{"num_hidden_layers": 12, "hidden_size": 96, "num_attention_heads": 3, "num_key_value_heads": 3, "head_dim": 32, "intermediate_size": 384, "vocab_size": 2151, "hidden_act": "geglu", "norm": "rmsnorm", "norm_place": "peri", "norm_eps": 1e-05, "positions": "rope", "rope_theta": 10000.0, "rope_fraction": 0.75, "qk_norm": true, "attn_scale": 0.177, "bias": "none", "tie_word_embeddings": true, "parallel_block": false, "extras": ["capped logits"], "init": "normal", "init_std_qkv": 0.0707, "init_std_o": 0.0144, "init_std_up": 0.0707, "init_std_down": 0.00722, "optimizer": "muon", "learning_rate": 0.0116, "lr_mult_o": 3.0, "beta1": 0.95, "lr_head": 0.0128, "warmup_steps": 20, "schedule": "wsd", "decay_fraction": 0.484, "decay_shape": "linear", "final_lr_fraction": 0.0, "batch_tokens": 16384, "max_seq_len": 128, "doc_mask": false, "train_tokens": 103500000, "max_steps": 6318, "dataset": "wikipedia_en"}
Each number is 128 + 32 x the weight over its row's rms, rounded and kept within 0 to 255. Layers, rows and columns count from 0. The size above them is the row's rms in percent of the matrix's.

# layer 4 MLP gate, 384x96, rms 0.403, rows 81-91, columns 0-95
size [110  99  91  97 109 114 101 103  97 118 107]
[[111 154 163 118 127  86 123 137 168 140 149 182 172  70 155  91 110 141  96  88 135 120  98 145 146 104 122 112 155 102 133 100 117 197 134 141 122 111 113 111 153 113 164 166 160 122 108 151 102 167 131 123 136  97 121 159  50 235 128 127 159 128 127 143 108 125 117 143  92 144  98 109 202 100 116 168 106  47 189 138  66 134 108  84  62  96 137 176  92 101 131 111 124 120 116 150]
 [107 155 162 150 115 150 121  89 116 123 148 137  80  73 105 111 141 143 133 123  64 144 139 124 114 160 177 138 108 152 180  66 138 182 119 118  96 145 164 121 148 157 158 130  98 154 160 110 130 116 109  87 140  85 149  87 161 133  58 112 129 149 114 140 129 182 128 154 119 140 130 123 197  91  67 137 197  91 141  99 165  92 152 129 134 198 195 133 102 116 181 132  77  78 185 110]
 [124 179 140  93 139 141 116  91 122 131 190 136 132 108 128 140 106 113 146 119  57 134 107 167 137 111 152  93 153 113  74 108 131 126  37 111 166 179 109  96 127 112 151 157 137 114 130 136 146 179 106  81 126  97 177 154 142 116 143 143 134 148 182  84 172 151 109 119 133 196 145 149 101 120 122  95 148 150 133 120  96  99 100  97 189  47 103 169 204 103 191  96  91 150 134 156]
 [160 165  87  89  96  63 148  73  78 171  86  78  95 125  96 166  86 154 160 117  94 113 146 188 138 128 138 132 133 129 186 162 137 139  84 108 156  82 107 156 112 110 120 102  91 172 144  68 137 112 104 149  80 134 155 146 132 124 117 106 161 180 108  65 132 128  73  86  93 115 184 155 149  97  90 108 101 137  71 144  71 116 117 152 116 130  94 134 164 161 117 147 131 133  77 101]
 [164  92 126 109 149 100  87 167 148 106  41 159  95 188 156 124 135 121 216 134 208 140 147 104 132 169 107 162 118 156 137 100 162 169  84 146 119 106 185 172 103 163 188  87 169 109 139 123 139  94  94 125 117 142 151 122 109 138 117 127 119 153 151  65 155 143 126 104 192 131  75 174 151 136 156 117 124  85  55 133 138 122 136  85 165 122 120 120 137 139 117 127 126 168 169 126]
 [126 113 108 177 152 123 129 135 136 135 129 137 120 115  98 119  72  83 179 132 152 156 107 127  80  91  90 109 121 147  75  91 190 123 173 127 103 111  71 160 177 130 117 157  83 179 133 163 121 129  95 119 105 112 156 173 135  80 121 123 105 131 106 203  66 153 151 170 130 147  81 128  91 123 141 107 143  38 191 116 153 138 104 112  74 160 177 151 155 151 122 121 127 143 156  60]
 [107 141 142 162  61 102 211 117 152 139 169 157 152 153  55 159  95  78 128 113 112 138 156 163  99 158 141 107 111 112 110 187 113 113 173 169 118 111  97 170 110  73  79 120  91 145 196 104 149 175 123 135 126 190  98 151 154 132  90 140 144 178  72 150 106  98  76 117 146 112 128 120 121 141 188 123 125 183 142 145 116 105 119 119 131 181 108 122 101  94 166 141 168 166 107  96]
 [109 126 140 116 134 117 159 111 130  76 194 121  98  67  60 140 140 152  85 157 100  98 135 106 127 113 123 175 131 162 112 180  87 158 139  52 130 135  83 129  66 130 127 106 129 142 186  76 101 172  71 122 122 112 101 116 169 111 154  81 112  96  90 119  92 132 145  81 108 117 132 149 143 100  90 109 147 137 165 120 141 153 153 138 190 143  52  80  87 157 165 117 162 112 130  72]
 [126  89 122 160 145 107 123 153 109 165 152 120 101  83 123 161 129 172 192 113 104 150 158 128 183 153 134  88 198 129  86 132 112 129 111  95 170 163 140  77  99 116 147 147  95  95 145 163 138 140  95  82 177  79 117 138 146 165 148 103  76 151 144  98 164 173 111 146 144 123 150 137 184 166 104 139 190 166 135 105 151  53 144 121 114 157 220 173  99 173 128 100 141  87 136 133]
 [122 149  77 129  96 142 180  83 177 126 154 128  70 139 152 102 131 103 153 168 139 108 147 169 168 137 106 156 125  72 121 134 100 199 166 131 164 106 167 113 128 120 151 131 127  96  84 111 159  81 172 119 226 164 107 163 162 170 113  94  77 121  82 151 138  79 159  65  83 104 167 155 136 175 102  92 112 131 115 176 132 109 123 118 114 127 130 139 106 163 196 120 161 118 134 125]
 [124 137 152 113 117 112  80 143 160 159 141 127 164 115 139  67 164 103 183 120 151  96 180  57 125 147 101  88 107 128 158 125 106 179 109  89 147 124  90 137 135  59  82 127 163 103  95 116 124 125 157 116 132 111 103  93  84 104 124  88  88 116  93 134 100  51  54 136  88  91 117 125 133  81 123  92 157 106  50 161 149 138 162 122 137 119 140 206 157 146 120 161 126  94 127 176]]
# layer 4 MLP up, 384x96, rms 0.421, rows 81-91, columns 0-95
size [108  94 102 103 100 107  97  98  94 104 107]
[[169 139 150 105  71 164 138  81 180 114  89 124 126 122  95 149  99 122 124 114 167 110 192  91 115 124 157 162  93  20 137 114 110 118 163 102  87 121 135 114 102 106 177  72 165  97 120 165 176 104  82 105 116 155 131 131  69  64 130  92 150 115 115 174 149 152 142  98 137 126  72 133 114 147 161  99 175 189 109 166 133  97 149 100 166 106 125 131 155 121 137 121  83 150 166 162]
 [147  98 173 143 111  88  92  76 155 148 105  83 143 135 123 143 179 137 131 108 116 139 151 121  70 101 136 180  94 126 153 111 134 140  72  93 142 178 103  80  93 126 138 199 166 147  95 117  85  76 152 116 145  90 165 105 121 135 110 132 145 159 108 144 140 117 112 138 126 177 200 108 162 127  97 147 128  79  71  96 183  63 145 113 114 131 155 155 125 104 216 106 147  88 118 184]
 [122 150 133 130 144 121 124 153 128 153 118  96 160  97 108  85 149 114 114 158  83 179 113  82 134 165 101 144 165  86 120 134 101 150 146 190 160 119 103  81 210 162 166 136  87 127 152  78 136  94 124 116 141 163 122 121 155 114 183 185 134 118  98  94 152 130 113 160  77 106 140  96 156 185 206  97  79 185 102 131 125 161 105 157 190 128  95 146 156  95 147 198 161 138  96 139]
 [ 83 148 166 125 160 115 144 146 162 128 142 151 167 124 134  83 138 158 105  73 124 158 159 157 139 146 146  85 126 124 116 162 154 179 184 158 203 127 131 172 159  94 135 129 102 159 130  79 111 139  86 163 128 104 106 180  92 150  51 129 141 103  85  90 140  97 162  95 115 136  89 172 125 225 143 132 143 180 125  96 104 175 135 162 119 196 134 121 112 107  90 156 174 130 157 149]
 [143 131 129 175 164 175 159 122 134 203 128 130 166  91 108 112 132 110 140  91  92 201 151 149 156 121 110 156 172 132 163 187 138  58 160 148 182 172 120  53 140 138 149 111  90 148 149 134  92 115 127 149 123  97 118 124 114 130  95 145 154 114 179 111 143 163 117 172 100 141 153 178 119 101 105 159 102 180 104 121  98  83  94  71  72 119 104 100 179 159 179 103  92 107 160 116]
 [146 109 113 136  94 113 106  89 166  72 126 131  97 134 119 154 183 161  87 157 152 129 172 140 117 111 147 133 132 165 101 156 111  83  82 115 124 118 194 135  94 119 100  72 177  89 112 149 107  91 116 140 154 155 174 100 105 135 135 136 162 229 158  69 167 112 136 110 136  96 153 121 109  89  71 155  79 156 126 154 134  99 216 140 168 125  68  70 147 127 152 123 121 121 157 127]
 [ 99 103  50  85 155  94 123 103  99 103 146 101  39 138  88 131 106 116  91 167 114  74 142 176 131 146 106 174 137 119  94 142 104 205 191 142 120 110 133  86  83 167 138 160 118 143 107 110 118 135 116 113 194 176  81 141 145 127 108 130 176  67 178 102 124 114 168 124 156 130 133 130 132 103 201 139  90 156  80 136 109 100 159 108 117  92 143 110 146 127 120 165 107 142  98  90]
 [101 151 120 134 104  87  93 171 116 146 112 130 143 132 149 215 118 116 118 112 242 126 133  99  83 153  89  65 148 112 156 104 119 160  77 151 127 101 149 144 148 120 100 103 212 113 160 136 102 111 149 147 200 159 130 177 112  84 125  83 188 165 117 126  98 149 167 140 122 168 142 131 183  91  93 117 119 117 124 141  86 106 117 185  96 177 129 162 108 127 108 141 121 130 142 140]
 [174  78 106 106 132 114 110 118  80 117 142 157 119 160 123 116 116 122 130 177 118 108  85 140 107 134 156 116 123  88 149 123  74 130  93 126 105  62 147 166 131 134 120 146 148 166 164 105 110 145  76  83 147  75 116 132 182 124 191  53 139 134 155 130  96  85 112 129 163 126  94 124 190 127 109  98 121  87 102 222  98 189 170 131 102 167  87  91 169 199 110 130 140 157 137 128]
 [137 122 151 125  78 132 148 178 194  89 166 141 197 115 112 160 146 142 117 104  99 111  73 107 118  89 156 110 130 157 125 155 158 139 172 116 114 138  72 117 104 142 108  92 141 146 212  93 117 131  94 128 124 141 198 115 110 164 141 147 135 204  95 111 164 137 136 109 137  97 112  87 134 100 200 154 103 137 129  98 103 217 154 139 167 157  77  96 140 124  80 141 141  90  88 148]
 [ 98 140 128  69 114 145  79 121  98 133 117 102 128  85  82  77 142 104 195  69 167 107 164 142 160  93  87  66 132 143 108 103 126 163 107 127 196  99  86 115 142 129  94 180 144 153 137  89 103  94 138 148 162 113 115 104 155 134 137 113 106 124 138 117 156 112 105 123 155  84 185 224 110 137 136  89 110  92 115 115  71 153 157 140  96 127 119 173 204 164 156 156  95 108 143 109]]
# layer 4 MLP down (transposed), 384x96, rms 0.0978, rows 81-91, columns 0-95
size [101 102  96  97 101 103  95  96  97  91 103]
[[ 56 115 102 117 139 118 130 153 130 133 152 124  88 120 172 116 121 106 128 165 136 164  56 175 142 126 123  53 132 149 107 100 104 157 139 128 113 147 121 130  77 190 115 151 122 170 157 112  99 104 130 157 164 104 121 152 105 195 130  87  93 203 119 135 131  80 112  80  93 151 152 111 153 133 106 191 169  83 205  87  82 100 103  84 136 118 120 102  77 104 103 132  95 100 171 105]
 [140 162 111 176 195  86 202 122 140 142 117 145 171 149 136  82 136 154 154 110 133 117  74 135 140 112 151 103 110  95 127 193  85 127 177 163 126 175 123 139 141 170 153 146 113  52 150  89 123 146 150 133 162 151 165 126 149 104 159 129 154 116 162  84 125  86 166 143 150 139  90 125 127 124 206 124  82 202 158 138 139 126 110  59 152 162 141 132 171  80 103 143 151 181 134 163]
 [ 93  89 119  85 152 167 117 139  68 125 185  94 161 128  67 112 108  98  79  91 159  79 150 103 105  90 195  83  91 158 103 116 108 148  86 119  79 151 129 133 122  94 136 102 176 153 123 173 171 148 124 112 105 110 130 135  89 175 187 115 141 120 106 138 165 143 129 100 185  74 100 124 114 122 132 161 129  82 138  98 128 113 116  60 112 116 131 138 121 193 180  64 121 139 125  79]
 [146 161 105 160 113 148 107 152 128 145 162  97  91 125 174 155 130  38 120 136 123 115 129 158  69 100  70 174 123 166 146 117 106  94  95  87  76 122 167  98 125 174 155 133 131 122 158 167 149 190 168  91 163 160 116 124 139  82 209 116 136 176 146  96 154 163 158 132 153 103 179 109 138  72 162 153  96 136 111 144 122 127 162 113 128 124  92 131 188 125 163  83  83 149  74 147]
 [171 153  79 128 109 142 134  89 181 108  96  63 102 238 169 172 105 115 123 149  90 129 158 125 100 122 114 151 113 135 101 127 105 160 117  97  87 152 138 146 141  90 123  97 120  80 151 127 151 100 191 127  77 173 107 115 174 142 181 140  83 137 145 119 178 107 137 158 161 120 156 130 133 162 158  82 189 108 145 100 182 150 147 169 145 150  46 128 156 144 126 128 112 164 115 148]
 [133  84 107 117 164 147 197 136 163 212  78 103 121  91 139 121 109 121 125 104 112 137 104 120 121 103  91  90 128 144 148 157 142 137 165  92  71 110  67  96 129 106  99 165  79 114 140 110 161 152 168 146  94 119 161 152 131 129 106  85 121 122 139 135 107 146 124 139  75 131 105 206 166 107 102 109 198 119 189 130 135 105  56 111 129 121 167 194 133 144 126 184 108 169  88  86]
 [174 163 153 182 137 182  57 172 156  91 121 121  97 113 180 137 156 125 112 213 126 115 124 126 161  97 119  74 103 169 111 113 127  92  93  94 196 129 117 121 130 109 126  84 131  92  95 168 146 149  83 182  69  98 168 125  78 119 140 187  94 140 119  98 122 139 127 152 167 127  99 119 192 177  93 103 153  93 139 127 141 150 160 155 123 102  85 154  90 139 136  87 120 106 157 114]
 [132 159 137 148 124 186 136 136 138 100 124  66 126  95 132 135 155 156 164 115  71 133 151 180 168 134 126 109  82 141 147 117 126  84 137 154 175 148 160  77 117  96 150 125  64 140 110 161 174  63 119 110  82 102 173 137  67 141 162 166  89  86 137 143 205  95 106 109 123  90  75  43  82 170 177 136 110 136 133 104 127 161 129  94  92 106 137 101 147 155 120 108 110 141 151 159]
 [105 105 177 124 125 151 100 166 129 159 122  90  92 115 137 159 174 111  95  94 172  65 167 111 111  92 101 128 170 143  93 136 245  96 172 118 181 163 133  68 132 111 163  85 123 190 167 123 112 109 122 151 163 157 100 132 152 100  97 110  51 117  92 143 132 141  88 173  77 109 154 112  76 141 116 148 106 121 141 117 189 103 144 138 135 116 120  90 122  97 105 125 119 108  99 106]
 [ 64 150 117 118 144  92  90 121 116 128 127 184 113  80 116 135 163 132  98 209 148 115 163 137 156 168 102 144 155 124 133  92 101 175 125 148 141 141 184 123 155 136 152 164 130 106  69 147 115  68 114 130 170 167  99 185 100 121 114  76  81  50 152 107 120 107 195 112  51 121 141 107 117 167  93 129 141 137 156 127 130 102 141 114 132 110 123 132 136 163 152  48 153 114 182 160]
 [139 133 119 100 153 125 171 118 136 135  87 133 145 144 164 163 136 148  59 224  23 155 120 132 163 134 167 144  97 134 110 134  98  98 124 108  96 145  91 121 134 111 138 131 100 112  74 162  94 148 152 132 121  81 139 126 130 127  96 168 141 140 137 119 112 153 160 137 173 115  82  71 138  99 198 118 154 145 140  92 142 155 126  55 131  95 149  72  98  49 111 142 102 186 119 107]]